{"n_layer": 10, "d_model": 224, "head_dim": 64, "norm": "rmsnorm", "norm_eps": 1e-05, "lr": 0.00169, "beta2": 0.95, "weight_decay": 0.074, "lr_head": 0.0123, "batch_tokens": [8192, 16384]}
Each number is 50 + 15 x the weight over its row's rms, rounded and kept within 0 to 99. Layers, rows and columns count from 0. The size before them is the row's rms in percent of the matrix's.

# layer 5 MLP up, 640x224, rms 0.125, rows 461-476, columns 0-223
106:77 61 52 45 51 81 78 62 35 37 41 54 39 59 55 56 35 58 56 36 43 46 41 50 38 41 29 45 75 66 42 88 28 28 21 54 37 55 61 47 50 25 24 54 54 64 51 60 46 32 39 92 64 34 48 47 08 45 49 38 47 47 31 57 37 70 59 44 69 75 51 49 46 25 35 50 56 54 43 47 49 49 87 68 76 52 54 65 40 54 40 54 47 52 47 71 43 36 45 48 48 59 65 30 64 36 62 42 55 63 54 28 38 40 64 56 34 46 43 83 52 43 51 54 87 61 34 54 53 34 71 28 15 64 46 38 35 29 59 65 47 35 54 65 59 58 52 44 52 52 37 71 64 16 29 39 83 42 30 77 38 53 63 45 59 61 45 19 26 68 54 78 66 44 68 13 33 52 55 67 53 63 63 39 50 46 58 50 24 52 33 57 57 57 29 52 46 45 43 74 30 38 58 65 31 49 62 74 41 43 43 36 67 38 59 57 68 47 51 62 70 35 61 72
094:58 65 52 51 52 29 19 34 45 46 56 48 68 55 34 44 75 59 28 68 51 59 31 45 48 55 68 61 39 45 57 36 68 68 68 58 38 36 33 31 53 33 53 44 54 49 25 47 52 61 34 53 30 47 36 69 30 27 48 66 67 52 68 60 37 62 59 70 36 58 59 37 69 59 19 58 32 32 48 35 50 49 33 60 32 52 51 57 36 50 41 49 49 54 61 50 22 57 43 15 55 77 35 52 40 53 37 66 47 36 86 55 45 61 62 24 76 65 85 46 25 14 49 19 10 42 99 32 18 40 55 48 39 74 53 63 48 54 38 49 51 42 26 61 74 47 28 31 66 48 48 55 49 56 37 59 36 70 26 45 52 55 48 64 50 46 52 78 27 15 61 47 34 78 51 23 40 42 24 56 37 55 62 49 32 46 49 55 63 68 69 47 40 65 67 23 39 44 45 65 53 37 59 54 32 59 64 64 39 59 37 54 39 69 45 61 25 65 46 52 56 55 48 55
089:57 16 68 54 47 41 15 22 46 42 48 64 74 48 69 49 70 34 43 33 34 65 74 20 38 53 48 45 39 55 62 45 46 66 37 88 39 18 78 87 48 62 72 59 55 72 43 37 41 49 25 63 42 66 43 42 60 23 26 46 58 77 44 47 27 32 72 39 56 57 28 29 62 57 67 29 46 50 34 45 73 63 55 39 64 69 61 36 50 49 29 64 59 30 71 37 37 59 43 54 35 43 60 54 46 35 64 38 67 45 43 72 78 73 47 68 71 53 45 44 40 49 44 48 60 41 59 58 64 63 56 55 69 38 38 35 41 31 48 57 40 54 57 63 42 77 51 43 40 48 22 73 40 33 60 55 67 41 59 31 31 46 50 49 65 35 38 35 31 56 45 75 49 70 50 22 42 43 47 22 51 45 43 57 59 40 62 68 65 71 38 57 33 65 63 50 55 52 49 29 21 56 60 54 51 38 16 66 45 55 33 52 75 54 53 55 51 22 38 11 81 43 45 55
107:64 66 61 46 42 46 67 57 49 27 55 63 73 43 43 46 71 79 31 45 50 38 48 51 60 57 29 27 18 20 57 38 25 62 82 58 29 38 51 67 68 58 62 48 53 81 40 38 47 32 71 43 45 48 47 59 37 52 49 43 53 35 55 76 71 54 41 63 50 44 29 34 60 61 46 43 38 49 40 49 52 35 53 80 39 34 37 62 36 66 51 53 24 55 48 39 70 43 24 62 64 58 37 75 56 83 45 49 47 64 71 58 38 43 75 60 53 52 38 52 59 19 83 50 46 56 51 45 39 52 33 17 28 34 40 43 47 69 47 35 58 71 53 52 39 51 29 62 58 35 45 31 53 47 64 45 45 56 53 73 74 18 59 66 44 34 74 53 58 54 30 38 41 43 55 64 73 21 29 66 24 51 47 52 29 72 62 59 85 76 68 67 50 62 40 65 15 21 61 32 37 11 45 70 41 31 59 29 48 82 48 53 47 54 41 36 62 55 51 57 48 38 47 42
095:60 83 53 31 78 76 61 61 52 42 80 43 52 63 37 59 44 45 71 72 55 31 39 47 58 58 44 42 53 71 59 19 61 54 58 53 40 29 44 55 54 47 38 75 21 62 72 36 30 27 17 59 57 73 51 72 41 60 63 54 74 48 76 46 40 62 51 46 51 41 46 45 51 35 46 49 22 48 36 61 46 68 60 69 52 22 59 49 46 67 38 52 76 49 62 29 53 62 43 52 60 57 47 71 36 51 64 39 13 76 87 60 58 57 20 32 32 40 53 37 39 54 35 25 81 35 45 37 44 25 54 79 53 29 57 43 76 53 13 44 52 33 31 44 42 53 30 59 48 47 29 59 65 45 72 44 46 40 52 60 43 57 56 73 28 70 42 49 63 66 50 51 41 38 50 32 55 20 67 40 64 53 38 57 65 40 66 54 60 53 62 21 91 47 60 38 44 49 49 82 48 53 32 58 18 43 40 40 67 70 74 41 48 45 49 59 73 54 51 65 46 49 55 34
102:40 60 70 36 47 65 53 74 57 69 34 48 70 56 29 55 40 59 02 41 53 58 31 50 78 60 39 42 59 62 63 12 48 38 58 29 57 67 37 51 63 22 67 67 66 32 74 41 63 47 49 21 62 46 54 51 38 45 50 53 47 44 64 46 45 28 38 51 51 48 42 60 32 41 60 72 21 36 62 48 46 51 34 50 44 53 50 35 47 53 43 23 72 29 62 54 67 69 72 26 81 69 34 56 61 57 76 17 72 63 42 19 60 20 46 55 70 27 51 31 41 51 44 24 56 37 61 50 36 40 43 55 22 51 46 46 29 42 47 32 32 50 44 37 35 62 32 51 62 58 54 28 45 30 63 69 38 58 72 40 34 34 33 50 25 40 75 40 67 33 37 46 40 20 45 44 57 47 44 63 55 82 36 61 23 47 23 55 38 76 65 35 66 84 55 40 55 47 53 29 29 56 57 67 52 46 52 75 22 42 37 46 35 34 54 48 64 49 55 47 47 52 33 59
101:61 33 63 72 49 58 39 58 61 63 64 43 57 46 24 67 29 57 71 59 47 39 62 41 54 56 61 57 54 70 67 33 43 45 24 28 56 69 58 75 45 21 44 34 37 53 47 68 56 66 55 51 41 46 64 52 53 64 15 54 29 47 48 42 66 65 20 10 60 32 58 50 57 27 59 58 52 36 48 60 17 33 36 53 76 33 60 59 74 44 71 40 42 63 48 50 28 65 58 38 52 44 40 57 39 42 20 42 38 81 53 56 63 51 24 60 50 62 08 38 40 68 38 63 70 79 51 57 56 43 51 41 42 60 34 29 60 54 30 32 40 26 73 28 39 67 70 45 61 60 48 45 44 47 50 54 33 39 39 57 84 42 48 65 61 49 65 38 50 67 35 68 39 67 41 35 46 73 58 63 27 24 43 44 18 60 40 73 73 23 38 61 57 29 51 41 62 81 59 61 60 50 50 46 48 43 29 77 81 60 81 59 37 48 49 40 42 68 43 24 70 42 62 45
106:49 70 49 20 71 55 35 49 38 51 49 40 50 49 76 72 52 81 63 49 24 44 55 40 46 60 53 57 57 40 26 58 57 76 32 59 68 73 67 34 33 57 32 49 58 57 45 44 28 49 31 61 94 68 50 46 64 23 45 59 52 29 37 30 68 35 52 62 38 82 32 25 31 39 51 47 43 54 38 56 49 37 81 30 54 66 30 54 20 49 72 37 49 29 51 57 56 53 33 32 74 55 68 65 69 51 74 57 30 54 44 50 59 57 51 64 47 75 48 61 33 48 28 43 57 67 21 21 55 46 50 63 60 61 37 85 70 41 31 55 57 40 47 43 55 57 65 38 81 53 63 27 42 49 48 23 33 35 46 58 34 37 30 54 58 44 67 50 38 21 41 39 31 56 43 39 65 19 48 40 58 50 38 27 54 58 37 65 59 55 44 26 35 54 64 28 75 54 51 51 65 69 71 39 42 54 59 45 35 99 50 38 63 51 28 45 72 65 72 60 46 40 51 44
111:49 57 42 53 38 67 44 41 32 56 67 78 37 49 36 57 41 56 57 41 35 24 64 20 49 51 59 29 44 81 45 76 70 25 26 49 31 60 47 56 55 46 53 32 73 63 30 62 16 33 61 40 64 71 68 62 68 52 68 68 54 44 66 76 43 56 50 52 61 40 42 59 74 70 29 60 53 50 87 51 49 49 40 75 54 74 56 39 52 57 13 63 69 47 24 48 26 63 55 27 69 60 55 49 44 21 47 56 48 50 46 58 80 24 51 40 77 69 42 44 42 58 45 25 44 81 40 40 51 56 52 57 65 76 40 67 48 27 25 49 31 55 53 45 51 65 39 53 36 54 48 60 56 37 16 65 60 49 69 46 22 26 74 53 48 55 30 59 41 54 35 64 62 69 48 38 24 61 14 50 59 46 36 52 42 58 28 47 68 40 21 56 52 56 53 61 65 72 64 54 68 31 35 43 45 52 46 49 23 56 50 38 59 29 65 48 35 42 32 52 61 63 76 78
092:31 26 30 35 60 66 46 41 52 23 57 45 32 48 44 61 59 47 70 33 48 53 57 37 53 45 21 59 35 49 39 48 54 39 21 55 67 50 33 51 33 37 34 31 39 77 70 58 68 71 60 41 34 67 73 67 45 38 60 39 55 64 25 74 76 86 44 52 65 45 49 53 44 34 54 35 36 33 42 59 38 48 47 38 74 71 46 53 50 64 45 53 49 59 51 57 61 39 57 54 61 46 38 36 65 61 50 50 63 66 12 33 72 66 73 49 66 62 40 67 49 43 42 46 71 33 37 75 50 20 70 64 19 47 60 40 63 40 29 50 52 40 47 43 81 48 51 51 63 84 53 45 49 14 52 64 57 52 74 66 69 57 76 71 46 48 60 34 61 43 57 51 43 73 29 25 61 69 51 64 46 72 35 36 57 60 38 41 15 56 55 69 59 49 44 59 23 60 72 64 53 51 49 77 64 26 56 76 37 13 50 28 68 26 25 67 72 45 65 42 38 35 44 45
101:69 82 50 34 58 71 69 49 77 65 32 74 44 62 40 51 28 57 74 50 57 58 57 60 57 62 56 13 51 42 25 29 47 43 34 50 66 43 54 42 40 60 56 57 64 31 51 40 30 30 47 50 50 36 52 41 63 30 40 33 70 60 38 59 26 26 61 51 54 38 45 63 55 44 70 68 37 56 42 74 49 52 61 64 55 72 47 69 69 47 35 66 62 47 53 56 14 38 34 61 23 41 37 50 69 59 37 32 47 28 65 40 34 38 67 72 40 64 58 74 50 19 47 54 88 53 72 68 62 57 33 63 39 44 36 37 60 58 56 65 74 63 37 56 47 64 64 37 58 43 51 29 78 50 29 42 61 50 59 53 32 48 49 58 64 51 89 31 47 60 38 55 73 47 17 34 36 55 20 57 72 31 36 35 33 40 20 56 66 40 50 35 58 47 72 44 33 58 36 52 49 69 48 55 33 54 52 41 38 88 56 58 46 57 78 68 63 86 52 50 64 15 51 46
104:41 63 49 33 56 55 53 45 45 59 67 60 33 36 33 56 73 46 29 59 30 65 12 57 46 74 31 45 69 55 55 17 53 41 49 62 43 30 52 42 75 50 72 66 35 57 74 21 48 31 44 54 32 34 47 60 31 34 61 48 71 53 68 20 39 84 34 55 32 59 66 58 43 76 75 60 76 30 58 60 30 39 43 53 44 38 50 62 38 34 80 61 63 29 85 66 76 67 35 44 65 52 44 46 59 63 48 43 42 48 59 16 59 47 42 49 68 30 44 67 43 66 57 56 35 48 75 44 33 47 29 24 58 36 41 42 59 65 53 66 32 49 69 56 30 52 55 65 61 72 43 62 53 23 70 47 31 82 60 53 46 39 35 44 15 50 48 44 54 52 49 67 53 48 30 23 39 44 58 57 41 48 58 63 39 54 32 52 53 67 22 30 67 54 75 67 42 48 55 41 64 45 82 47 56 34 46 51 88 51 58 69 56 47 30 14 62 59 70 47 38 48 42 61
111:61 62 31 40 72 54 53 36 55 70 58 60 40 41 49 69 29 42 48 63 70 46 75 18 28 45 60 60 55 54 37 69 49 52 10 96 82 32 73 52 54 68 43 50 51 71 63 48 39 58 44 63 63 67 66 54 55 73 41 30 42 41 51 35 65 58 41 41 50 50 55 51 37 71 54 49 54 61 87 50 42 49 46 52 38 59 48 36 68 18 47 78 44 81 48 51 25 55 75 34 40 43 39 54 54 19 66 68 55 75 43 30 75 58 50 56 48 34 49 42 52 66 42 41 83 89 44 52 51 28 53 63 54 40 24 67 51 25 51 72 44 59 58 44 41 71 51 50 38 50 74 44 42 66 44 61 78 44 50 61 26 44 48 29 36 54 39 37 39 55 26 58 60 12 28 15 69 48 46 36 47 25 39 48 54 70 48 38 65 70 67 46 58 38 37 58 86 53 36 32 63 54 52 48 64 52 29 58 47 44 69 38 44 44 47 42 28 30 65 38 66 44 48 31
102:52 57 36 71 40 39 51 21 78 39 73 20 55 75 65 42 54 66 37 78 57 47 62 42 45 47 47 43 53 47 55 47 50 48 45 66 44 41 39 78 53 66 86 58 47 56 38 37 60 45 23 30 44 40 49 50 55 55 40 54 64 23 37 13 83 36 40 37 58 76 61 59 72 74 53 38 38 58 47 79 22 61 51 42 45 36 49 44 63 45 73 33 45 57 66 29 68 54 54 47 36 52 46 58 56 44 49 34 39 47 72 61 87 53 21 46 59 57 65 43 67 53 57 40 50 37 48 31 68 48 41 34 47 42 47 35 21 51 68 75 50 33 51 57 18 48 50 72 45 67 56 72 32 56 64 52 71 50 88 63 65 99 56 47 65 66 63 70 61 52 44 31 36 51 73 35 21 27 59 46 44 60 71 74 62 69 44 51 48 39 60 43 38 61 49 40 32 49 36 43 29 32 58 41 31 43 72 70 77 61 51 63 67 70 56 59 71 54 35 53 53 57 60 36
103:61 41 25 77 52 44 52 56 29 50 36 32 54 78 59 37 67 63 04 57 42 51 36 41 57 42 55 59 62 44 52 50 52 24 63 68 55 53 42 52 70 76 64 44 28 34 47 51 39 48 33 48 36 82 32 60 46 53 43 65 51 33 35 65 38 49 69 61 48 63 17 42 48 31 73 57 28 56 58 49 39 63 48 61 51 31 57 48 35 64 71 57 41 20 55 64 65 39 48 22 49 61 44 33 60 67 51 60 63 47 71 46 57 40 48 44 64 32 39 40 37 55 32 00 40 59 61 12 40 47 34 62 31 17 37 40 53 54 64 70 50 50 48 61 31 33 56 36 39 40 54 15 45 63 61 72 57 63 53 67 61 37 50 47 47 29 58 59 57 19 27 21 48 35 54 60 62 27 36 49 70 55 43 47 50 64 47 41 39 50 62 17 49 57 66 45 57 74 41 54 46 35 51 35 60 22 62 58 72 56 42 34 32 29 54 57 52 35 78 71 54 46 59 29
101:43 63 42 39 57 41 49 49 53 64 51 55 83 74 74 67 27 36 62 59 58 44 44 64 58 84 35 42 42 63 41 41 60 89 30 80 43 55 37 36 41 38 47 80 64 49 67 16 13 37 20 66 23 25 46 41 69 28 50 56 55 56 60 50 65 56 38 60 57 59 48 60 69 16 41 67 73 58 69 37 64 40 60 30 55 38 49 58 39 50 87 48 48 56 38 77 41 33 41 40 36 42 26 60 20 71 49 52 24 31 51 34 26 64 70 41 69 75 67 51 46 54 43 40 36 37 82 26 54 73 41 70 38 52 55 70 65 56 58 71 29 36 33 40 41 54 58 64 44 56 72 42 48 64 53 55 29 55 55 50 57 70 25 45 57 45 70 55 52 46 49 46 24 56 59 51 45 67 53 67 69 61 38 53 59 43 58 32 58 67 73 32 45 61 46 42 40 76 42 50 59 60 70 57 47 24 48 47 53 69 69 61 39 67 31 65 32 39 68 28 29 56 46 56
# layer 5 MLP down (transposed), 640x224, rms 0.116, rows 461-475, columns 0-223
099:51 38 47 60 52 37 44 39 40 66 21 44 27 26 60 42 59 51 36 32 46 49 78 48 77 65 57 14 80 31 55 71 30 66 52 40 49 61 56 32 52 41 57 61 48 25 82 19 61 37 42 48 67 53 42 48 46 53 59 56 43 34 39 64 57 47 62 34 30 37 67 54 34 60 33 43 67 51 43 54 61 67 37 51 55 36 67 42 71 68 36 27 44 49 54 69 76 61 53 49 22 31 56 58 33 56 18 45 48 56 39 66 50 33 59 60 79 59 53 27 53 91 46 81 52 27 64 45 52 46 46 59 64 89 48 58 40 29 41 32 31 49 57 34 15 71 68 31 67 49 57 21 35 62 75 29 46 35 81 28 42 50 69 32 70 51 36 42 48 24 58 46 43 63 17 49 61 37 56 45 55 69 49 55 57 43 43 34 36 39 36 81 42 49 68 44 53 51 34 57 60 59 34 50 75 41 52 51 40 43 31 66 36 36 57 53 22 16 44 50 41 42 54 58
113:72 33 46 25 53 50 52 59 57 53 69 53 51 40 61 52 70 55 67 46 56 62 33 63 56 49 62 80 29 55 63 50 79 52 48 63 46 42 46 42 57 32 36 41 53 59 32 59 30 62 54 47 33 41 01 51 35 42 30 19 63 55 62 76 32 14 42 76 53 47 61 44 34 76 84 48 16 47 49 51 28 39 51 57 99 62 47 40 65 42 61 63 43 34 49 44 39 71 59 39 65 51 32 41 45 74 43 55 58 67 34 12 39 49 57 34 46 44 57 83 65 43 68 66 40 70 46 25 40 25 82 30 36 42 55 40 48 78 56 54 38 59 33 41 39 41 41 65 27 41 52 42 59 34 41 76 60 66 38 68 48 47 63 42 79 26 32 39 53 40 58 67 33 43 32 45 47 27 44 77 49 63 64 50 57 55 53 57 57 30 57 38 28 43 66 39 50 47 47 56 45 78 51 52 39 62 35 65 61 61 38 17 37 58 47 62 37 36 67 31 29 70 41 52
095:63 48 70 61 59 50 33 62 38 60 41 56 63 33 35 41 79 48 17 24 37 52 58 40 59 64 49 52 68 52 53 66 73 26 16 47 44 51 56 51 48 38 42 58 82 43 52 55 35 49 23 57 48 50 48 58 32 80 58 52 22 50 63 49 09 61 57 54 52 69 42 57 49 78 47 29 57 33 45 49 65 50 49 61 42 76 60 49 18 39 45 42 55 59 43 19 68 37 58 60 47 44 53 53 42 41 51 52 58 57 38 24 51 43 53 38 45 58 38 41 66 60 45 64 34 77 43 22 46 49 37 27 77 64 37 51 44 26 40 85 34 43 47 59 58 53 25 57 77 65 50 54 72 49 70 50 52 69 37 48 75 56 45 38 12 29 58 63 58 68 63 60 56 29 40 58 49 43 74 50 42 71 43 31 46 69 33 52 84 35 59 55 34 71 69 77 33 38 59 66 49 54 40 35 55 35 25 50 51 31 66 28 93 31 49 67 63 28 73 59 45 52 21 50
102:72 54 56 39 29 38 51 25 29 65 39 60 68 32 50 18 54 65 40 46 64 57 49 04 55 84 47 53 44 17 36 52 22 64 55 39 43 73 45 58 31 76 59 51 59 49 31 52 44 34 61 35 29 55 47 66 54 54 60 39 60 79 61 72 60 53 64 66 61 46 31 71 43 17 45 53 68 78 41 27 46 40 35 57 55 41 61 71 62 70 43 33 38 41 63 42 46 48 45 72 71 54 56 78 55 53 29 55 43 79 48 51 00 33 61 57 63 54 64 52 49 42 59 41 31 31 40 64 21 47 39 55 46 48 39 65 31 40 56 43 51 42 25 48 45 70 43 71 49 54 74 59 41 46 55 47 47 70 35 46 49 15 73 59 70 40 45 27 59 67 73 00 55 52 59 46 64 39 17 44 37 61 58 45 48 27 63 63 54 28 43 37 66 49 39 54 39 22 60 67 46 44 43 49 54 45 42 36 28 42 43 55 61 51 44 63 53 45 48 54 53 56 56 37
101:55 37 47 67 63 55 37 20 43 60 51 61 75 42 74 29 37 48 65 29 43 84 51 48 63 98 39 74 48 49 17 36 40 63 49 64 39 53 36 44 52 57 62 58 58 42 46 60 44 26 62 35 53 64 61 72 65 47 72 58 42 50 49 65 29 60 84 77 49 48 59 47 71 50 59 26 51 69 47 60 46 60 54 28 41 72 81 86 30 42 21 37 47 59 52 36 42 31 35 43 65 48 53 41 58 42 39 63 44 38 35 57 58 53 36 52 42 62 45 39 37 44 41 24 56 42 50 33 38 43 62 72 51 54 50 41 59 54 49 64 54 54 57 57 56 56 42 59 68 63 89 68 38 55 53 50 32 49 56 60 43 37 77 74 70 48 44 45 63 59 12 39 68 59 71 64 76 57 34 30 42 28 51 39 51 55 75 64 56 40 48 20 67 64 70 24 41 52 68 87 45 32 70 47 41 74 74 28 56 47 48 51 16 57 62 41 50 74 39 55 44 64 25 20
100:73 42 44 53 42 51 73 66 85 51 64 69 83 43 69 52 50 18 33 31 38 62 56 34 59 47 46 24 57 44 31 50 29 40 47 50 69 40 43 25 74 43 25 42 66 20 63 38 58 38 58 47 56 67 64 36 44 41 32 49 35 13 52 29 75 48 58 41 44 55 64 66 54 60 53 76 51 67 49 32 47 43 36 37 60 28 43 68 39 56 32 30 28 57 40 13 58 58 57 48 67 44 41 71 53 52 55 55 61 27 56 67 52 21 76 59 58 42 71 36 53 75 23 40 77 55 56 51 49 66 58 50 43 38 42 36 36 46 43 57 44 65 45 47 33 45 64 56 49 58 63 34 18 31 35 56 12 55 53 12 50 43 32 44 45 26 46 36 48 44 53 18 33 47 55 68 70 75 47 51 53 47 45 58 37 22 49 23 47 64 28 42 76 65 60 40 42 33 62 63 32 39 49 35 64 44 79 43 31 67 40 56 35 68 47 44 34 52 22 63 57 33 41 33
097:88 55 46 45 62 61 38 40 53 86 73 47 47 21 66 44 18 48 65 48 68 42 65 48 59 55 53 47 41 52 51 76 25 25 38 55 73 71 58 36 39 44 63 57 43 54 56 38 34 41 54 77 52 36 53 52 59 75 69 65 71 61 50 62 70 60 62 80 79 32 42 51 48 18 63 42 37 61 48 37 62 49 47 48 24 65 76 44 53 79 20 55 50 67 39 55 30 18 65 66 52 55 31 53 66 44 54 34 50 27 57 47 53 37 67 87 51 69 58 58 36 65 43 71 85 58 42 64 54 60 73 59 67 44 33 49 53 64 52 32 58 41 75 17 46 67 36 47 36 52 56 53 30 50 60 55 51 53 40 54 43 44 32 51 62 49 28 35 41 80 52 75 66 71 62 58 48 52 46 36 68 45 53 78 53 25 65 32 20 33 46 62 44 61 50 32 33 57 36 50 25 44 58 41 58 27 58 50 51 13 48 65 60 74 51 41 35 75 57 70 52 68 57 45
103:31 33 67 59 44 39 71 46 51 40 51 55 78 17 48 21 48 41 51 53 54 55 35 45 51 68 51 51 43 47 50 69 91 62 27 42 30 43 61 69 55 50 58 38 45 47 57 65 40 48 60 55 50 20 61 49 36 65 51 37 42 51 53 44 52 54 51 75 15 54 33 51 62 55 45 47 50 41 32 44 48 49 54 50 39 65 68 53 69 41 56 64 31 44 53 60 59 24 60 41 47 50 55 40 54 56 33 55 49 37 02 56 69 55 45 53 50 64 33 40 49 35 40 47 45 53 41 49 28 55 95 30 81 51 38 66 41 44 49 68 49 45 74 26 72 48 55 44 63 71 50 36 60 78 43 57 38 36 58 36 27 44 30 52 76 48 52 19 66 67 63 33 70 35 32 69 64 00 41 58 50 39 83 57 43 35 46 62 72 29 57 47 44 61 29 32 25 28 67 60 52 72 64 71 52 47 67 75 34 36 39 36 26 31 43 50 53 55 65 46 75 77 77 32
101:50 63 48 50 09 70 77 46 50 30 62 47 37 60 51 50 30 55 78 73 61 53 53 55 40 51 51 62 46 33 42 55 66 31 68 58 59 37 48 39 66 99 34 69 59 44 66 44 37 45 33 41 59 51 37 78 69 55 53 56 58 69 49 50 47 54 47 76 45 34 79 64 62 48 39 50 36 64 38 60 57 60 32 40 36 62 64 61 65 79 51 44 52 43 65 49 50 71 39 41 52 38 52 53 63 62 64 80 45 20 52 24 39 67 41 49 62 57 22 50 36 51 55 54 61 62 42 57 65 61 55 42 65 39 67 45 63 36 40 51 29 48 77 34 27 33 20 48 65 30 61 46 59 65 53 45 65 57 67 54 32 31 47 52 46 35 18 32 85 55 65 29 50 69 46 45 54 50 66 44 57 53 60 47 82 35 59 82 41 16 39 54 65 52 62 55 73 69 57 64 23 16 52 75 78 30 46 43 54 42 48 41 19 37 18 53 23 56 65 58 52 65 80 39
096:33 39 29 47 37 76 27 68 50 66 66 58 45 49 36 32 57 19 70 25 42 53 51 33 53 29 70 53 56 59 64 63 52 51 50 47 63 67 48 51 73 48 74 59 67 68 55 27 41 56 65 33 45 51 60 45 35 64 78 59 51 71 56 64 30 59 36 69 45 41 38 47 53 46 44 27 69 44 29 45 46 44 38 45 54 49 62 38 59 57 55 65 42 40 83 43 89 52 48 47 77 51 37 72 56 40 30 55 57 67 47 46 66 29 47 51 27 47 70 52 62 53 37 46 48 55 72 54 48 65 35 98 50 52 70 63 61 52 33 59 25 39 50 50 70 49 45 26 42 60 50 66 68 64 59 67 48 39 42 54 49 57 51 75 18 51 51 16 63 50 57 31 29 62 67 49 26 54 47 56 31 77 75 51 58 72 63 54 48 29 52 56 53 19 42 45 71 67 62 50 49 40 75 57 73 54 55 65 17 98 69 57 64 68 45 60 38 47 42 71 02 46 65 44
099:58 63 42 26 51 59 46 38 74 53 76 48 62 31 53 45 38 55 71 78 30 40 67 32 59 41 76 68 57 57 55 48 37 53 74 35 45 62 45 51 61 50 70 59 60 54 46 53 41 50 39 58 43 45 27 48 87 52 49 14 37 70 52 40 56 39 57 71 21 15 32 55 62 63 28 41 20 41 50 22 58 49 43 66 38 88 56 42 65 64 27 47 25 89 61 52 55 26 67 65 61 47 66 72 47 40 39 46 40 39 55 59 51 41 58 22 39 65 37 54 63 50 26 45 66 67 61 45 51 64 57 82 72 62 27 71 59 70 43 35 76 52 19 41 68 31 48 46 47 53 48 72 40 55 48 32 54 74 42 28 49 50 26 65 61 33 38 35 40 57 52 79 55 43 25 61 39 69 38 73 72 45 66 20 74 33 41 53 43 44 71 49 38 43 29 49 60 45 22 48 68 53 60 27 51 48 49 28 67 49 38 33 56 41 47 65 57 26 42 41 40 43 56 37
095:23 22 69 42 35 38 51 74 44 47 49 53 53 48 35 69 58 69 75 32 51 41 72 46 60 60 35 53 50 45 48 62 13 47 40 28 60 44 46 46 73 43 56 56 37 76 54 46 38 51 62 67 63 34 35 67 38 64 20 35 66 39 57 33 66 34 40 36 53 40 46 47 47 68 48 46 30 49 29 61 47 42 50 53 53 38 71 55 32 52 48 61 23 64 61 56 25 49 38 79 35 53 78 54 41 48 67 48 53 35 44 48 72 49 37 66 57 44 53 43 56 76 68 99 49 67 47 87 38 51 40 43 63 58 56 34 50 30 39 93 54 41 27 31 53 68 39 44 54 91 51 51 56 55 29 17 14 61 58 54 34 43 36 50 48 43 42 32 59 41 56 57 78 55 66 57 28 77 78 59 46 37 57 57 60 36 42 55 34 70 41 59 48 38 69 39 60 42 49 58 58 46 48 27 87 54 48 38 76 63 44 90 57 27 51 38 69 53 60 70 59 35 49 43
100:76 38 42 41 36 48 84 43 49 34 18 42 41 31 20 45 50 86 65 56 54 42 63 66 08 42 28 51 52 39 39 50 36 42 38 62 71 78 50 44 66 70 55 38 42 64 67 15 58 49 54 52 77 53 66 66 42 71 45 24 71 62 39 41 68 40 62 39 39 59 60 54 46 42 61 55 48 57 36 75 78 62 53 54 44 46 63 60 56 38 78 34 42 60 50 56 47 59 47 41 50 43 21 45 89 41 70 39 38 44 56 46 36 43 37 68 19 44 43 50 56 57 46 68 41 53 62 69 46 50 41 73 43 51 49 41 25 66 60 53 39 64 44 25 27 58 61 55 22 66 49 37 28 76 48 67 47 23 57 45 59 57 40 60 32 63 40 58 81 57 52 55 67 44 46 37 54 28 50 68 58 52 37 37 47 41 46 42 97 86 74 35 34 47 79 62 47 22 35 57 73 85 50 46 60 59 72 50 43 49 65 53 60 61 36 51 54 44 51 36 26 55 51 34
095:53 44 71 47 29 64 41 22 35 51 41 73 56 58 70 52 27 67 59 42 50 74 51 63 58 68 43 54 36 25 27 64 39 51 42 72 45 74 42 36 53 62 59 32 58 56 23 43 55 58 60 65 34 54 46 79 53 62 67 64 64 68 48 58 45 45 42 84 44 41 41 67 61 57 55 45 50 64 44 75 50 38 58 31 74 76 54 72 39 48 36 24 33 66 52 55 60 39 57 44 73 53 64 33 78 36 61 68 44 29 25 46 55 38 52 60 57 66 60 50 33 45 20 43 29 41 54 51 36 56 77 74 75 64 53 38 51 70 57 67 35 41 42 58 47 36 36 48 74 52 77 25 65 40 15 30 34 45 48 65 53 34 55 78 60 43 63 74 66 78 58 00 48 39 40 58 31 49 45 32 47 50 31 49 62 56 44 51 77 61 33 22 62 61 75 59 41 53 36 58 50 68 24 34 67 40 29 41 35 36 48 41 45 59 50 76 79 43 52 60 41 47 40 68
117:47 44 53 42 38 66 53 01 48 51 48 66 51 24 63 32 40 43 62 41 43 81 73 56 55 99 35 55 30 11 12 46 42 44 52 44 41 41 43 36 50 41 46 51 45 33 43 55 48 20 65 43 50 27 48 55 60 47 53 72 50 54 54 34 35 33 77 66 44 44 64 77 73 33 43 48 51 66 36 52 62 54 59 42 55 40 49 99 39 61 50 39 50 69 48 60 36 42 51 69 81 37 66 24 64 28 53 57 57 49 38 60 41 57 48 56 60 37 43 42 20 55 50 70 40 49 25 65 31 45 36 62 50 79 48 51 37 47 38 62 37 54 54 66 57 56 50 62 83 62 99 47 44 33 55 18 33 41 51 22 38 25 40 74 49 45 33 45 71 77 29 26 61 52 60 67 49 55 64 43 28 46 63 38 53 43 46 66 42 32 45 66 76 59 49 47 51 50 62 85 49 51 45 47 51 45 55 31 47 52 33 55 43 54 60 57 55 60 39 38 46 53 56 58